Each number is 128 + 24 x the weight over its row's rms, rounded and kept within 0 to 255. Layers, rows and columns count from 0. Numbers have three digits each. The size before them is the row's rms in percent of the matrix's.

# layer 9 MLP up, 1024x256, rms 0.185, rows 399-453, columns 0-127
107:145133166133145102146094094123099157184124142174159123143133083137133138150147155091162140111104120124148146119104163109143143172107065109162118135144162104119118119141181131126129136142103058131148091119130093133124122118130098116127145157112122101073181111127145116113118132174115169133103143121147158168151141104137208137088112113138112123106109117075180086152121101144123131110138
099:071157117162118154116138146121155130144148134124124143158091148144123114114178117145131166159078145135155102152075163107096102099156164156125153164092096140188137166122132143128142095116092128162110100112142114083141127084133127090095104104152116133131137164132150183116139074104139152115090127110135124117113096133155158137157108106142146085158131114086125150142111134128099073101122
094:133154075136101122127165122090147130147123125119138142118105121148148099122127138127101118131073149117138140085162151099140093098128081130158104115146125142126117144091093123073081165092137137134127134101115153143101121130121165146113159107091115165103161126134117130123147131134109159114080149112129119130098147125097125103115142126121142116115122120119121115113133135123081156135149
098:128126138148128136118159149146111162100119113095123132141136175133129149120122172160123124146127106128099136084131131146116122178125143152123124082095128131124147137160125120117127054129143136115103162120144096104108154136135129133122134160083095147116182121106114146103114099130139086153125160144174150139165135091114117094131128124160128110114125097138146110085129177147109120130099
098:119117112128138102158124133157120114131130110142164095123098103124133083099147107164092144146115112120106132127105132148111153078149133120127118142150121145138120149138132142134136106154098123146117157109137111099117138137166104140136132121118164157164145147135137121112136072150149165128195130116112143139084132120158164145100131109126116147149090147148091144166094139134100147164114
102:098132114156162129111177111151114124166120083119142098129128084080134124140126153108122106114124150123146110127151174126115120108163104071130067136123139173118149149135126108122117106121133143127118114145141141144133147087136123187128127097124116134127172102151159116131150145154130176135109084120123138112165141155127108148096104169140142151129107121145088043104129160141100136137096
105:135094131151109119132107121176121117156081082109154096100124117161174115165102178111141128101127108175139131107144153114148164144140092112128108137122122098151135136154156154097201121163094150129112145104129137099093122151139119142101142133126106118094103150120128139118134142178164137124116169141151118177157123127133151122104125150133088127128163110127150088135159128128111124113156
088:147121090127145133116108139132103108136162140142137086097175134102123123143168131146104138109136132115133111120080101129145092120149110134114158137183136112159138128152177122131129132119151183132132122129173116081096134085105110127153138111189141167125097170137153147125142113161090113100124127093148141152160135118140104145116134159115143144144139118138132131130091125139130159183094
098:121111067111135131161119146141159115136142126121124120131129131111166145148079180125122164148073110145135121115081128087127077148117139093107097092097147118121114149111126115166142116132121103126108083166119139127141158122103133135113128133141134116094128081142129144143097143177157122176128135085135135164140143143130118158099189124169174151118110109088120127159070081149172111131136
098:119110118126127110106105153130103134124143087114131119102104106101112118091155121159118139126125118175130149168127148076126112147116134183120137160070150185097086086121081132114120089127112081144141147162122127141110145162132140093147082108119174154127179148107149114098126101142121121171129129102158137155149118151150113130109128086137125121128108117128109144136123152113146158110103
097:108096125145059128102115183119147127099133148150115123153112126120121127160113171129108134139157170134114128099081119136106143087135131104101120106137102129138110097158145120141133134101129168156142100179163121126109075138159151131082095127107095137170103104163124161118094124151125133099126128107150103083147128134138171123074090135142087129165126176152114148166131141096158134108116
108:105127169110096110152129136118109129159132097147147114152132160115106133121131092147144145151117174091151082121115144132113120116133111142158134176121137143120140125090151179127139125136127121173134168102115159149153160160181142087126088135109132115151132141151142103126118151119146136112129159115135115117141127158090107076086100105096123137124081119120140123137123144155137137120164
099:083105169144158130168153104123114164134149120106121143121154144103147137141131155107142112170109122130135153155125140130115154159124163178105138126109106138097122126157119123118125162158088125158118162126171112147138159150132127113137109142094135105150166114151105094136099127107147105145134135111116101146090124151130106129094076107140164144129153149126129155146091126143112131120159
099:140123095157146149168111096091133138145161145149106102073097148141170159171177159118113132120155177121130101108118120155190134149115133115147111100090122129193141116124119160166146146114156188106133116165120126095109135131115071112130145146108072122159107149098163121174150146149132087140131111112152111140088139124134151115128163170115116085134144146065157126126155136141155135135118
099:146140063177133117120130110154121156094133083150155150143129135108127132117134099137068142134168157118119138154081105135124128165120143159122079154155109114122138129144197113118139121095150147151120152168138133140142145135075100125104124166109119129098159118144172154167107124141142101122162147152143116161094129157125125104092158150106114158126141141098161132149110138190090080110128
106:139108100095154108162117094144087143117150116155114113152107142120137161119137122089116129099128127107132129118174123101136111120126132123176161141160132143103121153134120138113125126134095103152082124123151127110110159109125153124103126141104158105138147171144121109136078087106099132091140140094094139097112071145164159158115132138164102145133106150107155133110090127164137122102143
097:151146131153127108166116105106175133135130121137083143105123095156104079122124166110082122113144084156108153134110140131152156122105125142088144141122118162098123135111192177137127156150113172155108142146107136142105128157125147135151121115129093137136139116163126115148098130103116145124140150148118115121142141126158119130149157152114146126069122130111080146083083150124135102100115
103:121116069081116163120115096117151153152139140126158135126123117100102142150109137106093115148109150194099133100083123173088118120146127176142152146105115136108144127133144150141161117140143132159147136157159129137184103140138158098126150166115064147119121121113123148127146132053102137118191139110144116076123119100111112142115129106107110153106126163110148129129106166159119093120117
106:138121136124134128143160110075127125130127091107079114098124120155139092120074144112145143121144107136141130135138099146158171114162110139128111139171121106136097133152115121079133116161165163143156133146138126084113158139146119090135153098192163101165114141120128123149136199095146136077158103134147199103141110123136110118104137137153129147128145115115144093125146108100125149116125
108:152124133119152159076115128178118142122083097130115111078136117139150157177151096125131162102123098107139115147130151156157110103117158110127118172121127131145137164105131092142130105140134142156147100128091160092144136140102105089116105106122119163118103062113135123144121139092153125110165145129151127130141130091158105106133104124157084137114142125143118137128097125110096111136146
094:141103096079119125147058172147156133146130122096155147127129081141117172129144128125135150129086098118133139143120172093163169096138088151093153088104089128112151183141091091115156145130131096132118116119121154102086082118086138082090120071140129145148128122126124131100109131092122114147128119137130110160141138130108119117134131164109115160075064150130135101131112108151140114079173
086:106114128136153174099181139175184132087131107129123098130090127134123135122096192122156146121131128124156147136128126136115109163126107117104168164169126110139087128194137126114114134127131141110138181160123133125138164134137113135113135103153102152114106145127119120144152107120143152200129134077138100115163066088144142111126123138156147107086122096153143163101168106062109141135112
098:115148124122149127145127146164115098102130160131088112133153087119175130177135166142140108134152162128147119099124066118157125150146131148117104095132129181127135102112106142124167154151157118122115135140083169144158090131145132129067144152138174120145135122098152097120124149132124125106123158121089103140112155119148120110103131149134135148120090131118093096122132169137141126100097
103:044097123118129122124131085121115131172126129120161135155085135153143160170114121089098109117128167160151114139104101122144136130089157097119174114144129127153143088110131139144122135117151155103102106171157124154121107106118116125112104115070124123101088138122138139130133124101134157139112102136094141135116130129109100126143133133124126105147106164086108117109169148114137112173148
096:164142148086158133118093112093121104104190150115159094128146128106097113095154144158114123134125129130112101126120159144141123154128147128116137135137119156171093143123106139120139126132129112091089169151181101157079146098153137109118146161132112124121126117172079143109109151142131137122111170186170165115178127151184126126085135106117123117141138162139140134116157142145143109135119
098:112100102156134110170131118083104102122145142106122125147123110158098145109127134143175139147104137104126121099146171085095153098112109150126132092103126124151093108145183139115137135164103120115168138126097169130087125129139155131157148144145108111102155135082145110178108112106146143124118126116149129142121129107100150114133097084149136089116171145146094169125117125134158094149155
098:068171147061095108125188160138150089151159124115134155088122163145127120097123104107096130158129127134084125136194117142159125142106119138141147149134138126126110154121101121166131161116106151099119073135121086132174176132116114118132141131090148083118140109134106113100157158117139109101142106107099124151086130155082102121134158093118081138090124129175155120129111177129146132067154
100:065162149123097137094163127119083137144168144170134099143133133109177134102150143116115113112145132151110122135123072149124129129141154133158168123076118136132126084121171129109121101147093127117131134135141146148081176093102126093138144130076148134119120127146137171108124146142133141127129135201111134138158161104165094115124146136134117105122123175085100135122119107122117120167104
100:161113139118136112162114112138118119100104112132107140118152078146120153161134175163082168114121186097115137157090101147132139067115091125118125138140147113132149129189116146115139079143160130156149117142137139130123131159142172107083157111131112095110129138118144119122159133117159171112109121123148116125104149096114100086161148159081198119128131122138124103112101114119155121139136
110:097115113114156134089151147186127135125142110090113151119081150130165127160118162140150123127119150136129112148149135087126138062125158159111113140094115119174126116079128158086147136139114115136107141195128133162171148129103082115122091124166146118117103159115136103135149121107107118122100111098107117171149146155153124124146096161119108128159106127138098122142115094127089128150082
103:156157148097164135127092103114113155140111148099169120113099125125066130175114134117103108111080085146141128126125153175082125134095132117158133093167146131129181135133131139142170109148106146080136127168097100153128156149167144144162135123126199134144129151121132135119180122161123122136131119133130149127132119099165116111131120119150158166085081091120116142143105132120109126107104
100:125094114141129143127128132109081137117120115112175083108114105136111150154100163121119107147148088119153088125110131119146158122142170124084134139108176147130145099115090145111126121141109146131163074153166152134130098136087158141080101127136077135110133128111185118119109099106125125140140116170129097174157153175124109131104110132122144171072073121121135096143123149106157150166094
098:108095134166109120144113129109192196155124134144140179091154112126108124113121146119120105148109108082139127129136130158128126151124096117114116169137128176166103114112128167130108092151116104109131106125162132148154188147102125158119132144116116116131121136125149146137105149132122143153145158089132119074086103135108136128161081138150101117083121112166163103142137135140118097110116
096:113123092113122164148157131121120167098139127118108087129124106117161126145111132087126137128142164127111099132155153129140180143129109146131119136144097149146109142115128103117144158155074130091162161081113123144114119106126100168101126106115163131152144111139094148140127170145124115138108124134119136116119143140145156160142167133142170101142120138127150150141086100141110106097076
105:098102127165099131139155156164115087136089118134130146115092154160110128143189152173134132120137150118094096148124136123117128136139142146081123109110106137165148149115163121143109146133093118118139111132118118146101108137106123104136142125088145101105117131130133093118121122088107114155103132085125136121152118132190204105124165142121163104132109112125176131142059168092142117127154
096:085101121129133120084151093117126131130153092084091105094135160110137138147105176111119108123121122103161127150144104130127141128141131121120083099162126078143132112110089135125124160121104133136128093185156164107118181125111128100107087130122133139125147164150155154108120138121090090095184141146090138095157168179121137144090104108120106127142159139112149120173127136123108111100138
100:148164139087128113122076126128140156130157130143143147098133124133166115151100153137113110107144105168176129171106113127131079114157135115146168129159105139164088085108193125101137136149156145129146163112147122105144141122141122121142114192129204095131114126134138144103095190086169126096138159120148133125122156156149149130140170150118145121143126115138135134153120150131141169166098
115:138126128085132164123133104135107108119111150088133138144161111095133149096145121110114133134123145158174116115170145119143090048139124169181111109122174136120135106134108129157128134083131123110139153133137090147153153155171135145164111124113122128136127154145122115119148136116132143124153118115143098126150102095205171109133106164120163156127111153170138134164155136116122106143101
106:107120119134131160117109143140160156163145116168105101128109117133142102166092123107145085142096156115119114133108146150090138141131141162156128128140111165175136116163108161120103139155130153118119078130115125144126104073140166126123094138077171175131109098148127117111130135126144124085117111119148139108143059115140117174100129170144162108119141112104199139125097139154120126068189
103:111060129099140087092132143091119120137151177104127157133172111146132108075102143101153149076099133128143128131089118122111124110153122114133110125166142097137159109132139155150104141117135167075121123165147109139072144106144110089115134170086102084112135122116127130103136145153123105141107132108100157121105165106089167149134168127116115146112146129136110146122134150117132106114140
100:121128136148165129118134128092082181095150131133103115107151154133134151158103099154160088166129111145133111132132167148142150119167110149110135089131150132143121141161133134128136167118089124105102153141095132113116152139090111112117119130179106117153181130106121111161118120143118131182082091113077168142120085142105135133147122112146102156131115112140155150105147107156157109122133
108:098095098129108055161143168113082129119088136136120140118108153145092111161172138115153152112110113123169116112127113150111128125179138128126126100135120147120154167138180133126129094120135123085154140145146165114115173130152122101126166155106124120121112097098117095132150140109119150151125141129139104135162157133134126140154108120108114101073103098107115113091143134104136123143119
097:135112146115119124105150098080085151131112149117161138095096127114127133165122125137149084093153145160125135159083158133163130143092155115108118117120100106097130127122155109119070045123133081128131142114139141153171162140073100138144131115124104114138122113120122147166141157113181092128146104131113125110108094107158163121102114146108112129128109142151082097093125114180126135096107
099:113127110145088122130168086094110126128119147112140138130124097140158148107125130107156096109101123107143128148186156093144094147140139134124145144123147130162106141121105123133093113117149121148152116163140085131151123146134137078115134147129127155090133173136150131136099111129136127118144128108154160139130157123106138146112056148064120135116168115109126110105118159117120155096127
104:116135140136119131111106144131179120124148135124118098128164123133119133119115159180125167104088115136116122124139157137128098140145139106150149101172157143130160148130115136087066127147087145090152101117118113123140098090062111127103177123135154090116100150067135111132121069114122137128131188135141153132144107122135133126143097133130157142116164135135107132143095146147133100141089
089:142170110114128108145131151124122057152150113165154111107155156114134143136134127083170163158113081162146137126123119142114144151087133127151127152107120154169122110126133153133113136100121090117135127118122127157173129091132113111127122184123143089118099106122148117156075106121137118108120175128153108128118097133135141123084133121117137133151095122081117125145107194099136093160164
099:098108126134131119125143089155139095143068165137154125139155117118118144123106133123075128118112186146119133118112128124099115150139114128142126145183147121141141156079106126094128097141109156166136155135131165094099155137107111130127116166128118113128082127115148186082123091122111148116117102139141148125149142133144108136161127089137094144122161102138133144090121165143130117146106
096:115140089092144135143108135120112127102113146130156118124122142170150141129130118147127135145141120144127132133160145172174077135143101165113131127113195166142134102140158104141114136144131129110130140115138087131096105139064178180092152172159113135078138147108134123136100136089134190156095120080174109147131100148164161138092102143095146139164109123114141112121088163123115172155128
103:102136121126151173123107134178116113132125075148145130087141126154135120114129131085108115155136140099084123154120154150133127127131131152150100084123171139119095128117141138136198144099158136135141138128147137131117145072097138089157125106144091132122139084122140131129143092152110108067129157128143169143157099133129107119119108131077118072144113095124121153127146118103110193121161
096:152131148140116137159140131109169141176141066119150136143146115120159149160152139131124151162099097070158142134140152106112116104128102093172107138141134133146129134091120127151126148149122091109137113156085120130167087118146103151133138127121097073100115132164127139129131137164125112156143133085117160113072096167161131095132152126138136095119126127115196100134146114110100128111142
092:151139114156127066115163157115107092153129147116117103087122134103108094139100090128110117140111107143083133124116151130118152099124200135150146121184129078135116125123119122141144082120111120108126108141178087109148135127164148124149128126136177076140124157182135122120139123090102086146124144124169141105134141165127174138129120113158119121143138090180116131147123180123157126104151
097:087136124154179140117123125155101156057147088122118112176144176119155124130113115085098125107131104097110133126123156079159125131126063145119112132140136129124128072111132129126081176153105131132121130123147103135140112125142127120138143133110132150152127104110107119170166144116117101090129113077179150125102119117138163146117118120132096151108150093148145101192120135142137128129113
101:147088135120141077095116094156114178102119120146133134090075118175130140102094116127171115116100129122125170128120128113102138131148097101123126116133130094142105197160120134163103159101107142156101136112153150122186122123119143122127169167128150142160137126140128157124146120084107107154146137155137120159150077101145070121147149109096133148120120117119099134170132093138145111122125
100:123134126149124137122087104140125134107111157122093102101108099124083145153153154155126117112114193161141120101167133124137121135152108096129157124105122106108161140090112113129122118170107147134173151106122163130130098083120127133156098122147088108095115122126139118121110127116128138080097117122112134078132131164145166125107134156071123104133120140111129089141143147129158115128147
096:164133145094137089100118104142167160125103136142141134145144144138154086128102125108123125145107125124120122146140133133110142102144132177154127122129135130132128144171144138145116098117134105128082143115112118131134169140096091107101174128120120106138105146126099178088119170133126095176126151135118164123114115157106113123146133151104132125151158140112123122151084152174142130157133
# layer 9 MLP down (transposed), 1024x256, rms 0.257, rows 399-452, columns 0-127
104:115147147146160095174156104127120109135112109115128125104146168115150118160136137143085088102125152145076120105111151130110146150128121125131117139136144063114081116158138150143096133163172118130185106120119157128123120100096139117106130132145135130129125109103122123158130112144096126137096096078102087145151095134108139172108133076156136111130122145120120136105161144119140116109074
101:110152132141140138124125132109177137151098151104119132189139141147118159139116083157166111118128116162156125123171122161095149117114113139099167167123121089183139152154138103156142099145125109130152150111137108140078151127168116087163150141145123105124162114131126140121133100167103139133161143111105147145154140116149137125096119191087131111100120144121097105128097140157148084102139
096:121113102138177141098136126148143090109105129126089134168101128126137133145133126132161132104116103152164067103089146167126173147114145163159120109105128172161131138140148156148140091109135162128107109132108125169152122096154062181136131145143063143128140093106125131133124068115145120147131135119123137086116092119113108192116100159209125160141136161128124158131096141138146068119117
100:106086162115176122135130145095120102157155128149119106144128172128081125142107119057102112110156139144132139137152128187138137157130116144109124119172132095122118121103098131166136136107123117142134148076129141125164116117174105158128125166094131155130135107140114129135126120131128148165133131120152108098117136142119117114139111107140132099092103120129114100116079088093123098154137
096:125136179143145120172134117141140106148160125084117120128133172103135087110095101127153159070133108142116120141148126112142134113107127132137098142135062121117155087122171144152069130129162145126122099170174138092146116156131113100137115135149121110136130143137095115124123116139124116173126130174138136122107084132137163166111111162104103105147107105157129161130183130111162129144108
106:133108140183135140143146162143151122155123144117135122118143144102066098167115170133102130121151102105112165122113122154176105105179171094107116159125094113168134157155127107148164150129116101140148143134112127138154100120138089104106145129147122104174127150143108171135141102127146094159098120119087125185089140125099101148140129102122123093141149152123137181151134113140172102136153
105:127120159123115127136131134129102128132115126128123082124081166148097173099134112096159099139109141138148192136100114124109123105128152145135131152131098095123129111137169142155145166133137094120105175100136111137158142123137190114143156133093115132099155137134132101104100120134129128118095176123097136102171126129128157125097146112092166148143130133147122093156134177137187166146132
086:125103093141072171125163140139138128103131094091121143141112132121141149135109080119088162144098101166120125114136123114134120122105140147141168123075105143098114136113114111103115083127151128121139105149117153129129086126130140155097152128110121113144150137110134144093113107132142169090118134125166130140100111119154130185179112136089122115119134116155095148163144115086098110138092
081:108141172163129104192126049103161178133122154132147116117152115188143133120152120129142116114164143138087120146143104110155130125119162108116170137129118108100182123098121088151163145131186141100132157080137109124141102131128091102131131180083160148092144143132153140093099126116084116136128174170140122140130140118065162127121143127144122115164125130119132151135163105122153117185119
099:090137125143122111157094125133124114155135105100129120153140139129070163136090099144119140108107190104103110102130115151101125109145138127156132087160146105147183171116179164155160158138130126126120140100138111186115118123062142141122140146133148153123132144101108144156114145154130102139155129181156129115129124115134122104159184115133134132130122111165138128098103104109144106138126
090:114148123124134117083148153123131146146126127120146108097126122108152138121160103139181117103136130128096148150112137096108146162133092133134136089111154111139164182140103105118124067164155109113108114102151126140125110173140137112139121137148131108117121158116077083184098138134133130179125174109090149113122111145136136163149113103145155138110120125108085128137110145129145165091106
110:144095148133136114132089159102141137157115142118165105147098142140113114112136102153134128166154118146119093069137134148102157134176082117117079139117160128107107146091130135141139097119165136118166181129140126110130082139131130101113120125097161142188124107123131102147146111141169084131123134064132135134132092150131090128124123136113149113139116103145115114164123124098123129126108
094:098143059096088131158146115125128157115192119147128123087117157140139104107156134133138118127128127130122144150152121172106152132139121151127139151156145132062102152103124102129135096107137112116116127117134169148114093099128121118098137112158144208151131183101138149136108104127105118110114118135112145112166128101132158121124126123099120141121110135095135104123104115144159088145111
095:117148124128137145190081128131137127157112143114137102141118150097113110121148119135197159090147096079162122147120102086132132144135143116126123125131136115113130123105121094124116140113118113136148093121137075143120112110147103099153144094103148180102096127160109152134146114101132143131187105129133143124127066147140170156127124140116132181171159103145115155109111115070147150111120
099:151124117138136111137135129132130136136101120114100139145100077113118169123125133157167101116160137095148155140088158090134087161146117126114147076103120125159130162131162120166092138112118187137120142121136095143141133167156124140143109149080122117186156134120099114130110114112142143150119187156135136113137139143137128134111161130122134110154100133089128174181080126170105154086117
115:108128157106129111100113103142106081119124111146123141149132116091112118175121120105115134139106166122117146093142115124065080112141143097111110147133110141137127139109099102149123133139111122092131092111160164110115150145116142107119122084138167126164146107146152119124111153064141123087160163151122115149157082160115101092150120139137192147144117094102150117095122098140148085164110
090:157143176141106093103113148163165113118167147132152116082137126133122159131098162132132135120137127158144113153120093140117137127160169121091157128139105113140104155142090151141064160133137111142107119150102104110078139122124140181091182143119107108139112136141132109120138159154114163165135119159151146126142056127129119140085127172158107166116106135085108160092126134182095109124176
111:173139152104158141111093083168133147170144133143114113087166106119163145098151105135128154164121094114115141150096111134172132064123143154131104086139161114175145134130143113165135131133099114144139117109145140127176110146098154137121127125182124132168093128159172170153105134118124115128097131099128104104097110112132153100156094119144100122129134122122107107150105147148132079172083
101:128106132143116151112145125102128125133156113099145116149149137126117161119113131097112127183117128183142133148111102126098152102112138111134134135145152088088153145111131107092113190113167130144140133114123094129134122112112178159089155094112096151098133108151041115150131112160123126157142075124119112119119126147133127136135094147131194160085114131157133120146135123131096133121152
114:171125136152109094077102155146128126087147149126156115158115102163137104143166113132122088109130152130092131097103098115179130112166149120114124147121121136157141139116191100134105102148122120137160100158141133158100156118099131122124116103162090126122131091110125158130112157112132115129170109174097143120117158113119122079110167125137118120116111122106173153137134113137124178097123
098:121157168112120098116153149125145163110085126152115128131171082149136132095107103126193133142119140121140139103108108108132120162091181078146107104145164153084108114142119151165092117135134130085161145153115145115139158118124107135101132097131122156118148127142132108068106161124135153092123144107115112116120159136104108109134144142159111117139120147105116124155157126138079140170132
089:148083156154150131131124122071141113165164121108150124117143086143141087140174163101167130108078115123137104131132125075145162179122135129110142102105164127090160119148098105129113110104130137139135126115118154149143114117143102106149115142091164099154099101173128113168108110135123139113108138124155137161125143122086107112129109097078181153128151140137154117080105111143157111132100
099:123105165103124152121099109159104089120089156123176144123085110133119105134142142109136127135163109119100155136167124129161157100091093142142174128124157081124127145142124136122094149153153184154102154126128146146139075126123134130154129130147130131094082137127076104105113100123124116114088104134109114129128120092135141147076126122129107160114170099143140119090094126083133126103123
104:133088144127143083096103140107159105111127123118153176147076125158119125143099101145101107123158076129139134112136131129180154142109123097154144090165105147087108133149108146138115129131146125179141087145125116141102127134153088199120148124142120125147118137119092136122152125143098111110126119163113135096131131098157144114098146119131108174140117158132143121091120110141122166129117
095:105159114120119160132132150147141147165130112142072103164120126133145093146081099152184119111153118138131140120114153136122101149126152145150175112140119167112123104159188134148115108180166139119152139127133147096142127135125119152134168150142099170119133152153186116131148102110144111102126121112113074119103144116081116179140120156146157129096142126134144097109092166106144140105156
091:127196124116100110089118121154139118100110102119132104131107086109118116138093113149143127128198143140145127131117111168142146119121114090116129146140116099135105167103121094116124179136117115132144112141112072136113145093099109121099118115136194144156139139136103089151144100104139173136104187111149115124126172120131091100127079140131147154148125141117128103119116116128171179115115
087:105143119112125150155105135165132122152138104106163138094130124138122114157133125125125110136142163125087115161151154128105189113121152103135119118124140125134149087114133132108120118148140110114079142165135118134114121160125119143153141131125122099169116150141105106136117108118070143102132118153093122101140165116126146106123098089126122159096138116146146135102129135147120142108142
095:121124122090144139160142142114123070140134095076167141124116115136105137120115150136106128134104114133090118130110145109119112105118092128148150124140141094166175095161127105101167119113077132149153129123147177110164126141100163122123150141158130133130116160190109097122141083112127146137123120138173127168102120134114157140099126030163108171145138133125167120112117091123137114147157
099:110114162118106134185155165100112120138106128119150125095140135136134104146121090121134101151108109150131105145148130111137100147103100141130173140139120168159110135140095161127147151104137126128086116157158148124142108152122167102118138110172137139078125135128103106148125072135151102107116114121170151114167111058136121156107142037148102139165125157114102135145164131111113130142114
113:130123143111175144045127167122103104142145162146109164149144097069087115147119136157105105136119146102089143127094106114130131136139180099190106119123098136169111117145113133114119105134148128140182108128146147143123117116136145139147133148147124130178141100131126147131110130160155114093133181147119114165187130135129151100118139081123127104147125129087092124131133099127168094082097
093:162146093088112137158114100113144144069126160149142119106114172121142127115116117138127122107094173120115128116173159161158093072138122140092107108122193109140082153144111128151106144109126127130103111148135152120146114133153149110115132145132133100106130114119117099131131121114101095129168136169169113151137142118202128147128113123116082147109137131146087139118115105131134127172126
113:141114079143173131111131131126152140112128128145157161164141136108128128144161144131142160154078109167106142162110163175123101186143087121112097127161163132173125138112122129100137122167094127122155143117116130116094125126099121095115126163117134147066157107090152172119157093136131102162143112096082144103128138131122128107139076082112145152132106175144129127151139146137112141124119
097:159117108065119124102108134178118116141137114142152124147165139099153138167115141088138137121126166141121110130127092131141110153161122126153109092107090134092146117092150133142107150149095168148185183136119112124116110129097101135122128132117146134101109119136127136152107172151113163106136069171139113125127143132118064107149133158102153120092085143149123165129141146109138145106120
089:104107138120112124190142161086091081101157087127149136123162147096146152162100138159141145139146131132121100129136128109114121133118111132151111132150130138138153113093143155122143171157151107111148124184133114181091115154126154154102090103107120185148138135147106093129128110112101094107126088117121124125097122156165177094130134137153146162097144117125115134169136110112168091119131
093:150176144130122139222134084099154134142131108131146103116142174148150118106117138084129119098137143108141113112157178143137084100155135155129129167150110116113087132164111125124114141132169103147146132126082135153149142148150140110112140113141142147090138153098141110145125124110122099131124136119107159095127116103088128137096145149130107143099146131152120130152152085154124109150160
098:144113103109155106117172123129124120119132157122108124124120093139160132117083161117124097109147149155133126144144107150101093166120123098098127125150148143120096130137148117140151116125150149116122109091137145114123110136110111103148115108109136141139153079167132112152101195104168112151134089119181125183116094179121107144127114072144137138132134100129144164121143152122080155137123
084:165114162117105099184165099113157126127153120120151131116135120112158113085153155135080142091146095098090100119135152113107101135139125128147113089144146162145106145115158141111129107134132130142119086134119095154138130122115122164113128124125128134156112143165142145065122092114120128162151152099170157119152186081141151156093147096147111123126142137145148133145169101112125115173141
116:135112094099168124107094116144134129124103128104092188137116111046155143119147150121100121129141130133114134129109118107112144106158131162134072168097147102110161126153113113184132113117131141171141137107086118170125138107108109113092106116134158139141085129133088101077073102066110160104131141075158148143119144134114154121126130173143121118170124090122111097102138103114138127168081
106:166096114082125141141117099153166098121170158152070180102147133107098131117151164171149128156134151129090140120176102099119094099115166144096108150162159116100157140136190159157113129124133113126126094126122145136139109165121126141124119153116130129126158162132087129123106142149120148121131107151107140140155151106089126123148126137140170096106166167123127141155138133115115122132127
105:112154094109153170078141166146153125177152129121133151179115175048095159144177117144086125150103105132153133125099120149115173125076121142122111143145129168138079129113098087140150147129152107128101130115109156134105115172108143129121090121158092141130154192160181133146106135131149170090137142146160148123109127125123063090110135137100148118133107117134127090129118119173152147139109
102:144084144140186087152066131162133119120115152117112123125102124142146106124149090109115117150104148147126122119123146099117116124139048110089117139094124172161126113136107113113109106120156096110137145145131149081114155117120123099125095098173138110134075165125142134120138165132103133173133129106119095121108123134141172127105108108107116160134132124111159123134125121114091118138103
105:150132146105128148150127125125128117143125123105163113149099101137112093136156167162120143156170124137136140122148143199148133154128140147067133122148124124120094133087107124158111110121116136114113097162109138107148140132160117170128132121151150116110140136141090165126065097094136106148112116086128105157159145126129155144107092127165066149149092117111136144130053122125162111110113
104:069097132147154105121104148180117105120126139113119118095129093124122116116157124105113169117147108143135173098146124115122142134131103127145170157148102138120111088155082150107147131159080137100126117076121140172097173147104138099107132117130090167112123080145147133106109107136075207136123134091117121135087121134115141134122143154117126142095101129169125095106130121134134169140077
099:139144145167160147152123138062119124130103125110132130152116146110164120125153137115107120135112144117146114107143146080111138127122143114164126119149132116105156116190149115165171160113143125102150113133154118157129175159156132142115141112091148175130125149063125100130138126108121120142119136147153120103097113139146135177101122089155133102121145118121141146124137127159138136123107
107:137159117104107165128127140110107104169139155134091138157153159148098115127130132144141155122116126141101142094202123102085130161153113134124128114137088117140105149149115111172120102133128132152153098169105084122139093164081147122158141105078193143139125118160113154151122134143095127094103154114113149115155104146126127125117140154093125147139098080175104123171150130142088136139123
089:126086127166127160182100132143161155102133134134106100094124125138122075097146143135136094111129132169109143133128140166144105131114109137127136162121120149120125143146118102123090123110163057088144138129100145147124114117152084140114133088118090181087172136134090144126097157127140149178177122117120146081142157121136150120142110155144138059143155124119132145118146111147121166111092
116:082122162119115111108167118128114137113079112174146077176120123127123091089108167159159117143139138089140125137164103146120147120127077085139151142114191119104095133091151110109147070114060164102107146184107119127127093127096114149134172133126139122132108125136112105133086139113112136133122110141128144139136119134126132106120107171147104103132167119110108127150137102096125140123100
109:122172115163123104103103123137134094098140139096145096127132110153104109140085169120165115121127149134113105126136159113149119081106124107121108109135156156132106112134145156145076084098116109171120150116165126140119110143115158162074169100124138139129121150149108115096144145110133134161149139144111160114113108113134087123142113125079142106130073131077145117158137147153120141112127
109:116157139142115140072134069113099118141123130162093149111174119097102121089164148125121142095089126083131118144139169120160159113130147148114102092134061150107112117139119161122135133143137136069127143111089131166117127156091118116112055104146112104128128073131123121102125092121101157136136176118142141112140143091143136123107146189111145129130130136143121130101124160116112094133096
078:110107069140132133202152107146139165084079120132116123113100170130113159096091110161129145133118129160103145126137075151134149135141149108084138139118157137090121149129105126117142122160097131132124152103167116171137120158120123130165096125111131158109169116094160115096104136148150106121102096108119118128134132144150102089073147118116052117164131124123116125098107147133094114081114
086:076118066125154155147120139178112141104123143094132112102142151130144144147135114097136149139104192131152116121107100127120177169166100153100121133091095146137133153126129112080111124126101155153148185127112187139094138139101183125129155146154132143156134109104156143107104102094113128135151076146073150131108146147148143103104156121145106140134127133111127138151094135144156113150077
110:081130112135142135165079106120107059173109096131180101112118143118127105164128145146145126099153131169172087143116114172100128143125122113142106108117130128169152110150140111122143101070158103113129127107110125122097141114137137151093118158146102097089155191110103110116121152126085101159103104146082127116118107127117089178101085162150124148149153152151107145146149120167143117112134
107:123123162167085142121148162105112102129080109124152125133111119088135098113141114129131103119133114142133108148157154144175075120121127105108124119068125163142107113144141150141115121143143107112138111118134124138100107129170196134130077075158134118105140127092097134087135124155139121129115140112153137148125133146107145104101133135119179111175171150149157131127153158110136183102156
097:107125120117125153199144104131107138120129108081154125112109112163116162068155124175182114134133121136077145101084161134142138131088134131139169112143132112147097116151135165095158075161137110095120138154122141103134140155124152110116128075113117116147119172149110107159102106139106110108122150108138086128109128130130128131126169097132089118124111147144106119146151099143127117115149